Weights of a small GPT-style language model, trained from scratch on English Wikipedia: a variant of SOAP for these matrices, 91M tokens.
Each number is 50 + 10 x the weight over its row's rms, rounded and kept within 0 to 99. Layers, rows and columns count from 0. The size before them is the row's rms in percent of the matrix's.

# layer 3 MLP down, 128x320, rms 0.22, rows 0-43, columns 0-159
096:46 48 38 37 48 49 53 56 62 42 41 54 53 22 21 54 36 59 65 63 63 57 50 45 50 48 46 44 60 49 37 71 55 36 63 55 61 46 72 50 65 49 56 47 39 31 64 46 59 49 51 25 47 41 54 32 41 57 36 39 52 42 69 51 49 54 54 59 38 49 41 62 54 64 48 52 71 64 59 48 66 54 59 46 45 54 38 57 71 51 39 39 53 59 56 54 35 64 35 45 50 41 44 49 39 51 37 47 47 56 35 59 51 35 65 53 54 45 65 58 51 54 42 48 57 53 25 43 37 41 50 52 43 45 50 49 46 52 68 37 60 39 52 39 24 60 62 48 56 40 40 63 52 47 47 35 36 58 45 68
094:58 54 49 68 48 62 41 52 45 48 60 65 40 54 42 46 51 53 64 45 46 39 49 53 47 59 61 56 46 63 48 53 52 45 59 43 56 42 65 62 46 43 54 38 44 42 57 68 58 44 42 50 51 45 54 40 49 48 39 76 49 30 34 37 56 56 64 50 50 61 42 33 34 59 50 60 39 49 45 53 49 52 46 66 41 40 51 58 36 49 61 59 58 48 60 52 47 68 52 53 48 58 61 61 48 61 43 43 53 52 37 56 52 33 47 54 57 60 39 49 61 38 68 44 64 37 38 52 47 38 54 44 61 55 43 19 48 50 54 69 31 40 48 60 49 48 34 42 29 53 52 68 53 52 58 51 51 47 43 44
095:48 58 63 65 64 52 39 62 68 41 67 68 46 61 45 36 57 46 40 46 47 61 39 35 57 37 58 36 53 51 72 53 44 56 45 42 28 64 44 56 52 56 46 55 37 54 50 39 51 63 52 55 62 62 55 54 67 44 46 37 66 49 43 57 47 59 55 65 63 38 53 72 44 58 36 59 63 38 38 62 56 66 53 36 46 64 35 45 53 41 48 64 58 33 34 57 45 53 44 40 51 47 44 41 34 51 39 52 46 63 43 47 59 57 57 34 37 50 42 55 42 51 46 50 52 28 46 54 45 53 54 57 50 53 72 63 47 50 66 46 46 58 51 56 37 48 29 41 49 43 42 55 49 56 55 40 38 33 38 41
095:57 47 35 36 63 52 33 52 56 52 55 46 63 54 46 50 50 64 40 49 63 28 53 46 56 66 81 47 55 50 51 17 64 52 45 61 65 51 48 56 50 56 46 50 50 36 56 50 38 55 49 53 62 65 35 48 66 48 43 49 47 59 55 61 60 48 44 58 59 57 44 53 33 55 59 42 47 31 50 68 57 56 60 43 52 38 47 51 41 44 57 52 40 52 50 35 53 49 39 57 47 57 27 64 41 40 58 32 81 38 58 25 64 53 63 70 45 55 50 68 47 70 55 55 56 45 45 64 36 46 54 41 52 50 53 51 58 66 55 52 52 49 61 51 66 47 46 50 61 43 49 50 28 54 48 50 57 46 63 39
099:39 58 54 57 49 50 55 37 37 43 31 54 53 43 30 54 38 38 31 43 51 44 56 29 47 54 42 51 45 53 62 38 39 74 55 50 35 40 47 42 59 35 45 63 46 64 64 46 41 43 62 36 52 48 55 54 44 58 48 65 51 68 46 46 40 45 39 64 30 40 66 64 35 43 49 59 23 58 54 54 48 56 63 47 49 52 72 50 46 52 49 32 59 51 47 52 34 51 61 59 49 45 56 73 56 51 60 52 51 46 34 50 44 44 55 55 39 40 54 71 50 68 66 55 62 41 42 45 53 49 59 50 39 45 54 44 43 48 62 48 56 52 57 25 50 45 48 56 70 62 64 46 40 52 56 58 60 58 40 47
097:52 42 47 28 40 56 64 50 46 36 48 45 50 55 38 53 50 57 33 53 55 45 49 30 43 59 53 61 58 51 42 38 58 66 58 60 55 57 58 51 62 39 49 48 49 49 69 45 47 55 34 45 45 51 70 64 48 48 54 56 59 56 57 43 52 45 58 43 38 60 61 52 28 65 67 54 79 33 60 62 39 36 66 43 45 50 35 39 49 40 55 23 46 39 68 40 56 57 57 55 46 47 50 56 46 50 55 57 33 44 71 58 50 51 39 53 44 63 61 52 34 51 67 49 44 52 71 50 57 44 71 43 42 50 47 63 58 64 58 65 46 37 46 47 54 41 31 45 54 63 65 52 38 52 45 78 59 45 54 47
104:44 61 53 43 44 52 42 66 57 47 27 41 45 40 45 49 58 54 50 55 41 68 48 27 53 48 41 58 45 52 63 53 43 32 49 56 55 34 32 55 47 47 47 63 41 46 35 36 40 43 60 43 47 54 49 30 47 42 38 51 46 45 65 45 41 36 30 58 57 42 41 76 41 55 43 55 40 49 56 41 58 47 65 46 48 60 61 50 36 53 53 37 59 53 61 42 38 39 52 39 46 38 44 55 56 33 50 46 52 45 46 67 46 35 57 53 60 56 53 45 74 33 36 50 59 58 49 43 63 57 39 48 56 51 62 46 47 45 41 71 63 64 49 44 83 43 57 44 51 50 45 62 46 58 38 45 43 44 46 27
094:53 47 51 37 62 47 47 44 45 43 56 51 46 73 52 40 65 49 34 59 37 57 41 60 55 22 49 47 55 51 40 59 46 63 55 55 40 57 43 55 52 60 73 59 52 55 55 46 52 41 68 49 65 42 37 35 54 38 50 23 44 40 50 37 51 55 50 58 65 46 62 60 51 62 53 39 54 48 43 68 53 67 52 58 43 52 52 61 30 45 68 52 54 62 56 49 41 46 50 41 51 48 43 55 52 51 48 52 49 45 53 60 34 39 40 66 45 52 65 56 56 47 31 54 55 49 67 36 64 67 48 51 46 55 29 46 58 46 65 56 52 70 49 51 50 36 63 37 47 48 45 57 53 46 50 47 56 48 45 36
097:44 34 33 48 48 64 55 43 42 43 29 47 50 53 38 42 47 63 65 39 50 53 69 41 48 46 39 62 78 45 51 58 67 50 36 53 70 64 39 48 47 29 41 52 32 45 44 42 42 54 38 59 47 43 41 60 50 52 46 44 44 43 38 36 61 58 49 65 57 29 46 43 53 54 49 57 44 63 32 57 54 70 47 51 28 56 46 41 55 53 55 59 32 51 61 53 64 61 53 47 59 58 47 57 40 52 47 44 52 37 57 59 38 62 55 35 37 54 56 44 67 43 53 58 43 59 73 61 39 43 62 41 46 51 60 39 34 41 53 57 48 45 54 33 46 43 42 44 56 50 38 42 38 51 39 64 70 47 34 51
105:52 39 50 62 48 63 53 53 62 51 47 48 55 58 77 39 37 53 43 56 57 34 42 45 44 38 52 68 44 45 56 27 45 49 59 34 47 45 58 41 41 66 42 39 50 31 47 61 53 44 55 61 50 41 51 55 47 48 55 53 59 47 58 57 53 57 54 43 48 42 58 58 31 58 59 54 39 57 44 37 51 54 51 32 70 52 44 41 51 57 70 35 52 55 55 57 53 39 42 39 56 43 48 45 53 36 44 47 45 49 63 49 67 61 39 50 56 39 51 38 47 43 39 54 54 31 39 51 66 65 46 36 60 33 56 55 52 43 61 64 49 55 51 42 54 44 55 52 53 51 46 42 52 40 39 40 60 52 30 46
101:49 49 44 65 51 47 39 56 53 67 33 57 44 43 39 46 60 45 39 48 58 53 58 54 60 52 45 30 73 56 50 52 47 54 49 49 44 48 46 53 44 51 55 45 48 50 46 64 51 49 47 64 51 43 58 28 49 52 48 44 38 47 54 70 63 35 45 53 29 65 59 41 54 44 59 43 49 45 51 55 48 48 71 56 53 55 44 64 56 39 37 50 49 39 54 59 54 43 53 52 31 58 77 57 55 61 62 42 55 58 59 59 80 44 49 55 40 49 53 58 62 37 43 34 41 61 38 19 52 67 45 45 52 65 47 56 59 59 65 58 47 27 69 64 46 57 61 31 39 53 36 53 48 55 46 45 44 64 48 42
092:29 65 40 52 46 49 17 61 56 55 66 54 53 65 51 40 58 40 50 46 45 31 49 41 55 49 45 58 55 59 52 57 57 44 51 65 47 62 52 38 44 61 51 56 57 71 48 59 48 48 58 51 54 61 49 60 20 53 46 44 45 37 64 56 47 56 50 39 53 56 49 45 66 60 47 43 55 69 58 63 61 59 54 62 40 48 43 39 59 56 51 53 44 26 50 53 60 70 54 43 47 52 53 46 61 55 54 57 50 75 48 53 29 57 42 58 31 40 45 50 43 52 48 69 61 56 59 39 53 46 65 45 49 41 69 39 62 48 49 57 51 47 63 33 44 56 55 62 56 51 30 59 60 45 41 56 30 63 43 46
098:61 59 38 59 38 65 38 49 43 53 64 58 57 63 38 52 67 50 32 42 53 81 44 51 42 36 53 53 57 55 54 59 66 66 57 51 45 33 62 48 45 46 54 48 43 46 47 50 65 38 62 65 45 56 57 47 54 52 42 52 38 37 56 68 35 41 58 61 51 36 42 39 62 63 55 60 38 27 41 56 49 56 59 41 52 67 49 24 47 51 42 60 56 65 35 36 45 61 35 51 53 55 54 48 67 58 54 56 45 55 50 47 60 47 63 51 61 38 46 64 43 54 39 41 34 34 47 40 70 62 60 58 40 59 50 48 62 41 54 48 62 56 56 50 51 46 50 50 38 60 52 42 52 32 50 50 37 45 31 53
102:59 58 27 51 38 63 38 60 42 49 66 66 25 60 67 55 46 51 57 37 50 31 54 63 76 45 59 66 48 46 44 52 35 55 63 43 53 42 61 46 34 26 48 47 58 58 44 40 44 60 50 49 56 56 45 31 65 39 56 43 60 50 26 44 40 62 56 65 41 44 55 46 64 59 42 37 64 49 45 48 54 25 45 37 53 56 61 48 38 44 44 64 43 59 60 45 48 51 57 46 53 45 57 49 44 54 50 55 44 47 46 46 41 30 71 71 55 39 57 46 46 47 53 40 40 40 44 33 48 64 45 55 48 56 48 72 39 54 38 60 39 38 43 46 34 44 53 60 51 46 58 67 58 49 45 50 46 64 38 48
098:61 53 49 52 52 40 61 41 36 41 55 61 57 45 44 65 53 60 65 44 68 55 56 48 53 55 55 53 54 42 55 52 51 40 48 47 58 54 46 47 50 46 41 36 43 58 46 50 50 55 58 43 41 43 60 45 42 45 52 60 59 57 61 62 64 51 34 53 48 63 27 53 33 61 50 46 34 61 53 58 41 50 33 55 46 30 52 78 48 49 53 48 52 48 58 58 48 33 62 43 46 30 55 52 51 50 73 55 39 69 63 48 50 55 54 57 52 47 61 55 63 54 66 37 52 68 64 48 29 37 57 57 64 65 74 44 47 51 45 68 54 43 61 52 66 40 34 48 62 32 57 41 50 64 41 67 40 29 27 72
101:47 43 53 40 39 63 38 47 51 44 46 49 50 45 64 64 51 31 46 46 46 41 63 57 61 39 30 45 52 57 58 46 47 50 49 66 33 46 72 66 35 67 52 57 74 67 56 65 50 58 30 51 56 56 55 42 49 50 57 36 57 42 54 56 46 48 31 48 65 59 49 35 55 51 49 27 45 55 51 42 61 54 53 66 32 43 54 47 58 51 62 30 45 36 46 39 46 55 40 49 42 28 58 52 71 62 54 52 54 63 45 54 55 57 36 28 45 73 36 40 46 54 43 27 46 39 57 49 66 42 45 44 42 52 28 46 48 36 48 46 56 51 52 59 54 62 34 42 48 53 39 58 50 51 42 45 27 55 63 44
101:34 48 54 51 40 54 54 63 54 53 52 63 45 37 58 51 23 39 58 56 53 50 52 45 65 58 31 58 48 43 51 46 37 47 69 57 57 43 47 51 48 51 48 76 48 73 66 41 35 69 55 59 56 54 47 24 50 39 45 44 57 55 42 62 34 45 51 67 45 51 52 51 62 49 46 44 43 59 39 67 43 43 60 59 68 37 68 51 51 55 39 48 49 53 52 42 35 38 53 50 40 58 45 55 59 50 48 45 53 67 42 36 54 46 30 34 52 52 37 40 49 57 60 44 41 59 39 36 63 50 36 54 41 59 58 69 52 65 48 47 61 48 54 48 53 49 75 60 62 48 44 39 60 39 61 66 54 28 45 53
091:47 58 40 58 49 57 53 24 50 47 27 35 55 49 43 59 67 37 36 26 52 63 55 59 76 71 60 58 67 53 56 63 66 40 42 46 59 45 50 65 36 40 41 44 54 50 51 67 37 42 51 48 52 57 44 44 49 25 64 49 47 50 43 50 33 44 46 42 48 45 44 70 63 65 43 57 51 47 39 60 45 61 49 43 59 67 28 53 30 57 40 49 44 57 46 46 52 47 40 50 37 56 66 44 54 39 52 47 57 64 42 51 54 61 53 41 60 46 43 48 55 37 51 36 54 58 35 46 47 35 63 54 48 63 41 77 40 65 54 45 61 55 44 45 57 39 39 53 30 70 40 52 44 42 43 29 65 59 55 54
095:36 39 66 64 69 47 44 58 52 63 31 43 58 30 59 47 47 40 54 81 62 52 30 43 50 48 50 57 52 53 35 58 58 67 64 48 54 45 54 56 35 47 63 57 41 46 45 45 60 29 55 55 34 55 44 62 57 62 38 53 39 41 43 50 64 56 55 47 46 39 50 37 53 32 45 52 66 57 56 35 51 45 49 48 57 36 31 61 73 43 57 40 52 50 50 52 59 39 50 37 62 49 46 36 49 52 66 48 56 35 49 69 75 48 54 48 46 51 45 49 37 57 55 47 47 44 45 50 56 33 42 55 38 39 61 54 28 84 56 54 45 37 44 60 49 36 51 54 49 46 58 47 45 53 59 48 48 53 64 49
101:54 61 41 43 66 52 38 54 51 58 48 47 45 47 46 49 40 34 43 49 64 56 74 34 37 79 55 50 45 62 48 36 43 60 46 58 42 58 41 58 59 59 53 67 46 68 53 56 58 54 45 63 52 41 47 54 64 51 41 32 54 33 36 47 45 52 51 34 49 57 37 73 58 41 53 49 67 47 59 74 49 45 58 62 27 42 36 53 53 39 53 46 72 52 49 62 36 55 51 60 56 48 41 51 57 52 52 43 44 37 43 66 59 48 52 29 44 62 35 59 51 64 39 53 52 46 50 43 47 51 34 46 50 53 39 52 41 67 47 45 35 57 56 67 50 34 55 47 55 59 66 57 46 56 58 69 56 45 42 31
105:59 39 39 32 59 38 43 53 40 43 54 44 45 52 23 58 47 40 55 67 48 52 36 47 66 41 49 62 43 32 42 44 46 52 42 48 64 44 52 63 48 82 40 59 28 46 41 61 48 52 45 43 41 40 49 46 64 55 37 34 48 67 42 50 40 47 68 52 39 35 49 46 42 48 62 51 68 46 61 64 60 48 53 52 61 53 31 47 67 41 51 45 53 49 57 57 51 44 50 46 57 54 42 38 51 62 57 54 35 33 65 59 63 54 45 56 65 54 36 23 44 41 48 60 50 39 52 53 71 42 29 60 42 44 52 51 23 31 51 58 52 54 56 33 55 35 48 57 80 42 66 61 44 46 29 54 42 57 67 56
101:67 43 53 61 48 47 70 34 51 46 55 46 32 42 42 55 53 52 38 41 53 64 58 52 50 41 59 66 61 45 37 47 49 59 69 55 47 60 45 63 56 28 45 59 40 45 62 68 55 46 60 51 57 52 62 46 49 49 60 39 56 54 51 66 60 48 49 54 57 51 45 56 31 43 43 30 62 47 46 53 39 46 37 49 63 46 56 60 55 53 57 51 48 33 41 52 70 49 41 29 49 51 36 59 30 60 34 53 28 54 49 50 51 43 43 43 41 45 53 57 64 69 50 43 46 63 63 57 42 45 48 51 66 26 44 68 64 77 42 51 32 50 53 58 45 83 62 46 54 40 53 52 52 54 49 39 61 50 73 54
105:47 32 61 55 55 58 47 37 44 57 41 51 39 54 39 47 69 35 51 41 50 61 60 72 41 45 44 51 51 74 70 52 47 44 46 43 39 51 55 55 41 62 49 63 49 40 29 41 49 56 47 59 60 43 50 58 51 33 46 56 66 35 43 47 57 45 58 53 45 61 59 42 49 40 40 62 50 60 55 59 54 52 57 49 39 43 33 66 54 47 43 68 49 48 49 67 37 55 60 25 58 48 47 47 43 50 35 50 61 51 47 49 56 61 64 57 34 38 34 60 48 45 49 62 42 42 70 55 33 51 55 67 40 51 67 41 48 47 41 45 46 55 18 57 46 37 50 79 38 48 62 57 64 62 42 50 59 52 51 36
092:65 42 54 45 54 32 71 48 64 43 46 39 39 62 49 41 63 47 42 70 53 43 53 38 49 46 49 62 41 54 53 43 60 51 44 51 56 54 22 32 44 68 58 53 42 48 51 57 73 56 49 44 27 56 62 57 39 62 61 49 68 48 65 63 53 45 61 44 57 49 38 41 68 42 55 55 48 49 52 49 58 58 46 43 44 49 52 43 53 60 22 38 59 33 33 52 45 58 58 51 32 37 53 71 50 46 49 65 54 52 41 31 63 54 55 64 46 44 53 53 75 50 51 46 44 48 51 60 60 51 44 37 44 43 29 53 52 46 39 59 30 48 44 57 38 56 47 48 49 52 50 67 60 59 59 58 36 54 53 50
103:48 51 46 56 65 49 51 47 69 42 66 48 41 41 58 27 50 41 60 37 54 61 59 61 37 52 65 47 59 49 58 50 52 63 54 47 41 72 62 56 68 62 62 57 45 70 43 38 61 62 53 46 47 52 30 58 42 49 47 41 44 60 48 34 47 61 45 50 42 64 41 44 54 74 39 43 59 57 57 58 54 57 45 37 64 52 43 40 34 47 51 32 64 49 63 49 57 21 52 51 61 71 34 62 59 63 51 49 40 41 43 55 51 44 43 65 53 71 43 37 61 47 46 58 56 55 60 61 38 74 45 60 42 29 69 59 50 45 51 50 70 46 61 50 65 49 45 43 62 52 37 45 53 42 43 47 44 43 66 67
105:56 60 33 39 47 51 64 75 54 65 80 38 48 67 35 58 59 40 42 50 44 66 47 46 76 62 50 42 32 56 51 38 47 37 53 39 41 55 63 46 60 45 36 34 70 51 44 52 52 47 53 60 42 41 56 52 32 61 43 54 51 51 38 53 34 52 49 56 40 49 57 47 49 50 36 70 57 65 52 48 51 40 54 65 41 62 45 42 30 58 46 59 42 65 40 49 46 41 45 45 58 65 39 49 55 58 60 49 58 36 39 51 60 52 36 52 57 48 58 36 49 69 83 45 47 44 62 50 60 45 48 53 54 52 70 26 61 51 61 41 46 40 55 41 63 50 44 38 49 70 48 46 60 28 56 42 50 50 47 40
098:45 64 53 30 58 55 40 71 52 45 52 40 51 52 56 51 38 68 43 52 48 53 50 43 35 41 48 48 61 51 50 38 47 28 50 51 54 43 38 49 42 46 45 60 43 62 62 65 40 41 48 51 50 56 55 50 56 56 68 51 50 54 39 36 30 46 54 47 41 46 51 54 56 54 39 65 47 58 22 24 55 61 53 51 67 52 58 40 52 42 63 64 47 25 55 54 55 72 31 43 62 58 41 49 34 52 44 63 50 59 50 39 54 34 66 65 46 57 33 39 37 64 35 67 47 49 42 51 52 58 33 53 55 49 31 52 40 30 51 48 57 72 50 50 39 65 27 42 38 37 68 38 28 53 37 59 59 49 62 51
101:47 58 41 49 58 43 51 42 50 53 44 48 39 60 47 63 59 54 51 56 43 62 29 52 54 46 50 63 55 49 53 35 36 50 41 48 53 57 69 52 47 52 41 60 70 43 60 55 36 67 61 65 37 65 51 47 29 52 55 34 53 40 53 65 43 23 45 38 53 56 42 55 40 44 42 53 57 44 56 46 50 32 51 35 60 43 55 67 53 49 46 62 48 52 37 44 41 54 27 63 60 55 53 57 55 50 62 55 63 57 46 57 56 30 50 38 50 39 37 41 50 57 77 40 61 54 58 57 58 59 54 59 70 23 61 57 58 58 55 44 45 44 57 44 54 67 63 57 54 73 53 53 60 29 48 58 49 58 40 49
098:50 38 50 54 50 50 71 39 64 43 61 64 62 59 40 56 58 57 46 55 49 38 54 52 46 54 57 53 56 49 52 47 37 39 52 42 47 54 70 44 57 46 58 52 49 45 47 35 50 39 61 47 39 52 45 52 09 53 61 42 31 51 65 45 42 47 35 46 69 53 53 32 50 62 34 47 36 33 43 44 48 48 45 62 54 37 50 56 41 69 46 45 39 42 49 44 50 56 58 52 43 58 48 59 47 48 52 31 58 82 49 53 47 55 45 59 51 54 48 52 62 39 38 66 44 31 52 46 55 40 56 48 38 44 42 59 42 63 46 52 43 65 60 29 47 63 41 71 53 61 59 68 50 68 46 53 63 40 40 45
095:53 45 68 51 55 37 52 43 53 59 62 58 49 51 40 41 41 52 37 38 53 52 38 70 45 60 70 38 59 60 38 44 46 48 50 38 58 56 58 22 54 48 43 45 32 53 61 49 42 36 47 35 58 46 50 48 44 31 38 56 46 60 34 45 41 26 55 50 39 37 53 50 70 22 52 43 53 53 46 56 39 53 54 58 53 59 57 54 48 41 51 62 52 54 54 44 62 47 39 57 49 39 51 41 44 44 50 51 45 54 54 45 46 51 61 55 56 48 41 46 40 58 47 69 46 54 62 66 63 41 50 57 47 71 64 58 54 65 45 39 40 71 47 51 59 60 67 48 52 28 52 34 48 39 55 50 48 48 52 39
094:36 60 64 48 42 58 70 54 31 59 55 61 52 60 57 48 44 47 51 45 34 59 70 40 58 66 44 47 37 68 47 52 49 43 49 47 41 62 67 52 58 56 52 69 54 48 73 69 68 63 43 44 41 45 48 62 52 52 58 40 41 44 43 59 62 74 56 31 62 49 58 47 54 55 39 46 54 48 57 43 29 54 37 58 44 55 57 58 63 47 43 60 64 53 58 42 48 54 48 64 36 52 67 65 47 46 64 49 52 66 44 57 53 53 57 58 40 67 35 39 57 49 48 62 54 65 55 38 46 49 68 40 50 60 59 67 39 40 28 47 64 42 49 46 74 51 44 46 28 52 40 44 48 34 57 48 56 49 51 51
100:52 56 58 55 63 55 47 52 46 50 52 57 50 57 48 67 51 53 56 56 43 52 53 49 64 49 36 26 60 56 46 61 40 55 45 45 52 58 72 49 29 30 38 40 43 57 56 51 61 42 53 67 57 47 47 56 50 37 49 48 65 58 42 45 58 68 34 54 57 47 62 54 46 60 59 40 35 59 61 59 52 44 59 41 40 54 45 60 30 55 44 59 44 46 59 61 45 57 43 49 49 51 68 57 39 57 64 46 57 48 61 39 64 35 52 49 51 51 47 42 59 61 46 65 39 42 43 42 31 39 34 35 45 59 64 44 63 56 44 41 38 54 53 53 41 63 55 24 44 42 62 68 61 55 57 86 48 63 41 35
098:67 43 55 53 48 60 51 67 51 39 43 44 49 48 58 48 64 38 43 50 38 29 55 66 48 59 49 36 52 29 37 57 43 59 62 73 67 34 35 64 69 52 50 41 29 58 70 34 34 58 59 42 35 53 48 52 65 55 55 69 49 53 49 56 39 53 37 39 36 48 23 41 54 39 35 45 70 34 65 60 58 52 57 55 57 49 50 51 46 49 51 50 41 64 59 55 69 44 39 39 47 41 32 53 33 58 49 51 60 66 39 48 48 35 35 42 55 50 41 42 65 59 51 50 64 38 44 43 65 65 51 52 36 51 36 60 56 63 50 50 42 59 56 58 45 43 67 48 54 54 69 47 58 41 56 53 45 40 48 48
099:44 50 58 37 48 61 37 47 45 69 48 41 57 67 51 27 48 66 55 57 50 58 61 75 38 57 55 49 38 46 40 43 53 55 68 43 37 55 45 65 38 58 52 37 55 64 54 37 59 53 38 50 47 53 65 49 35 64 52 64 66 52 60 35 49 60 57 52 37 52 49 51 67 53 60 53 56 65 43 56 67 58 49 40 39 54 54 62 38 48 39 39 54 36 41 46 49 61 36 45 65 62 31 52 72 50 53 63 59 49 42 57 44 43 45 42 57 64 53 48 45 51 55 60 37 49 60 48 25 38 42 59 38 57 52 33 65 38 35 67 33 45 49 60 47 52 55 39 57 73 40 50 62 43 50 42 55 40 36 51
101:44 79 47 35 42 48 45 51 53 41 49 56 51 69 33 28 39 59 30 71 49 54 56 53 48 57 49 44 56 47 51 53 35 48 58 44 50 67 63 50 50 46 43 46 48 46 39 39 58 48 48 55 62 34 36 41 61 42 51 62 47 60 35 49 66 63 65 38 41 64 56 40 44 56 31 41 40 48 61 43 56 52 55 15 59 68 39 48 61 45 64 51 47 49 40 51 30 54 51 55 53 57 64 53 46 62 58 47 52 50 59 69 42 44 36 42 45 33 48 62 53 43 51 51 49 51 48 54 44 66 38 28 33 37 44 59 46 54 56 33 65 42 43 53 55 32 52 41 43 54 53 53 43 45 53 65 45 67 47 38
104:50 65 40 43 63 64 56 62 43 45 41 39 60 57 60 41 55 51 43 48 61 65 41 50 54 54 57 81 41 38 18 49 42 46 57 63 49 52 36 46 49 44 72 50 43 61 52 52 52 53 62 55 51 70 48 33 56 43 45 25 45 43 51 55 41 58 43 56 54 75 59 45 71 57 43 50 53 47 51 48 42 42 68 56 55 49 35 47 61 44 53 50 55 50 45 36 53 45 52 35 54 44 45 55 26 73 54 47 46 61 52 39 39 47 31 48 46 44 64 46 56 67 38 37 49 64 58 41 67 59 61 38 46 45 49 52 48 34 43 43 36 47 50 40 50 42 42 60 35 28 56 51 42 50 56 67 49 52 49 52
093:40 56 42 30 61 59 47 47 53 51 80 54 26 34 57 49 35 50 57 52 55 55 41 43 38 48 44 47 63 35 55 48 52 53 35 61 53 50 57 52 50 47 31 43 44 56 30 42 55 33 60 56 53 51 46 64 52 43 52 58 36 59 46 42 33 60 51 55 44 47 61 43 36 27 62 36 46 54 58 61 36 46 44 28 36 67 71 41 46 51 48 52 35 47 51 48 44 42 51 52 43 41 47 51 63 53 32 51 39 41 49 53 34 52 21 46 53 29 61 45 56 56 59 65 53 57 44 60 44 42 56 24 41 55 54 57 55 31 46 48 55 56 58 51 56 54 48 39 42 54 44 35 48 38 40 65 41 65 40 58
100:40 70 16 58 55 64 57 48 57 47 35 53 61 67 49 55 49 55 50 45 39 67 39 54 57 52 44 46 41 52 43 56 49 50 49 50 36 49 58 60 46 69 66 44 61 51 59 46 41 38 60 36 40 53 40 54 40 43 53 48 67 54 30 54 62 50 49 41 35 44 55 51 25 56 46 49 43 65 77 56 49 75 32 35 60 37 58 45 60 51 29 47 48 40 56 41 59 50 45 58 62 62 48 42 60 24 54 67 47 37 56 47 59 64 65 61 35 50 68 51 45 59 51 50 60 50 23 68 52 51 63 35 40 60 51 34 59 45 46 57 73 61 49 45 59 33 65 41 59 60 47 47 37 38 56 46 32 48 61 50
094:35 56 54 43 62 43 65 57 44 24 40 51 43 30 59 79 57 46 50 66 56 66 54 44 56 42 54 52 48 59 50 32 47 29 51 47 45 75 49 60 56 53 58 36 66 61 48 38 42 46 41 54 58 42 67 47 34 63 62 50 51 51 49 46 61 46 54 64 64 55 50 52 52 55 48 51 47 49 53 42 40 39 53 37 52 36 55 65 61 61 48 47 43 51 40 49 52 45 41 71 62 50 50 54 44 36 58 50 49 30 42 53 47 60 54 65 67 43 58 47 38 46 50 22 44 53 45 61 52 22 61 48 62 30 44 60 39 48 57 55 59 51 57 66 43 47 49 49 69 59 52 51 57 54 33 48 52 46 37 46
104:47 52 54 46 53 55 49 67 42 56 57 55 45 55 41 57 41 53 55 53 54 66 53 36 40 82 59 41 37 25 69 40 57 41 46 30 54 62 60 52 54 49 61 60 54 23 47 55 36 42 39 46 35 42 43 52 58 54 32 59 52 37 42 65 56 38 40 35 48 43 42 57 66 38 34 50 59 60 59 52 49 48 50 32 55 48 47 53 35 45 58 34 58 65 43 67 54 63 50 43 63 84 37 49 25 51 48 52 32 54 43 51 54 66 60 53 76 53 49 60 61 48 66 56 38 65 50 57 66 42 42 47 53 52 54 50 46 54 52 45 55 64 61 67 42 56 64 65 49 53 31 41 47 35 66 40 50 36 45 55
101:69 39 40 57 50 53 69 34 60 64 51 64 51 47 50 56 57 44 35 66 48 42 30 53 38 43 44 35 63 56 58 67 46 50 56 38 34 46 56 38 40 37 39 46 51 50 43 53 33 41 51 44 48 55 37 47 41 60 51 46 45 46 55 49 64 57 51 50 50 40 63 46 46 46 46 54 60 55 52 69 56 37 65 51 62 51 64 46 46 49 62 72 51 75 37 44 62 51 61 60 37 42 54 40 39 37 59 48 56 35 43 75 50 32 39 43 60 58 47 52 58 36 32 46 45 38 48 54 32 54 66 54 39 43 55 49 51 51 56 50 42 52 57 48 29 41 47 49 47 71 57 43 47 46 48 40 48 57 59 51
094:53 49 40 39 51 49 41 47 65 53 60 34 41 52 57 43 49 36 48 42 56 56 37 51 52 38 41 32 46 48 39 46 33 36 72 56 70 45 51 48 64 49 54 44 48 56 46 53 59 32 40 68 58 58 38 35 47 49 43 49 52 63 43 43 59 47 47 72 65 51 54 42 67 42 58 55 68 54 38 45 48 56 39 72 61 44 63 47 49 38 56 56 46 56 60 56 56 42 50 91 46 55 59 31 48 54 39 46 48 62 41 42 55 40 67 44 53 44 51 35 39 37 53 56 32 61 56 39 48 71 62 50 56 44 44 59 51 42 44 59 31 41 62 37 60 44 42 45 58 46 69 52 44 39 41 52 38 48 57 47
093:53 36 20 27 39 45 54 68 47 57 54 54 62 54 51 66 42 50 49 59 47 45 39 48 59 42 38 28 45 54 44 54 58 55 59 53 28 34 42 65 27 42 70 73 55 53 79 56 44 52 44 61 33 61 47 52 44 35 55 46 41 58 56 45 43 49 57 38 60 59 55 49 52 43 50 44 48 50 24 47 38 64 41 31 42 58 55 43 39 51 54 43 53 62 51 67 46 47 54 47 57 42 50 36 57 57 45 38 56 39 48 64 55 46 62 40 61 65 55 58 61 41 50 48 38 29 69 47 64 46 48 36 58 50 63 31 74 67 59 53 42 36 54 56 46 39 57 51 50 38 46 50 46 45 53 62 54 43 46 56
094:40 36 48 48 57 61 45 59 47 47 46 52 63 53 45 44 56 71 63 54 63 56 49 45 56 46 56 51 72 74 56 52 39 69 35 50 51 48 39 52 63 63 37 43 52 48 43 50 74 42 51 44 52 43 67 42 51 64 48 72 50 41 45 41 46 58 34 49 53 53 55 49 54 44 51 61 50 38 53 44 67 54 54 58 49 61 35 52 40 34 37 35 53 39 53 48 43 43 54 45 56 64 41 37 39 73 56 52 56 63 55 39 64 45 61 54 33 40 38 44 42 44 69 45 30 61 48 53 37 47 47 49 37 42 45 52 54 60 67 59 59 49 50 66 64 63 40 56 42 41 45 39 67 53 54 31 43 59 45 39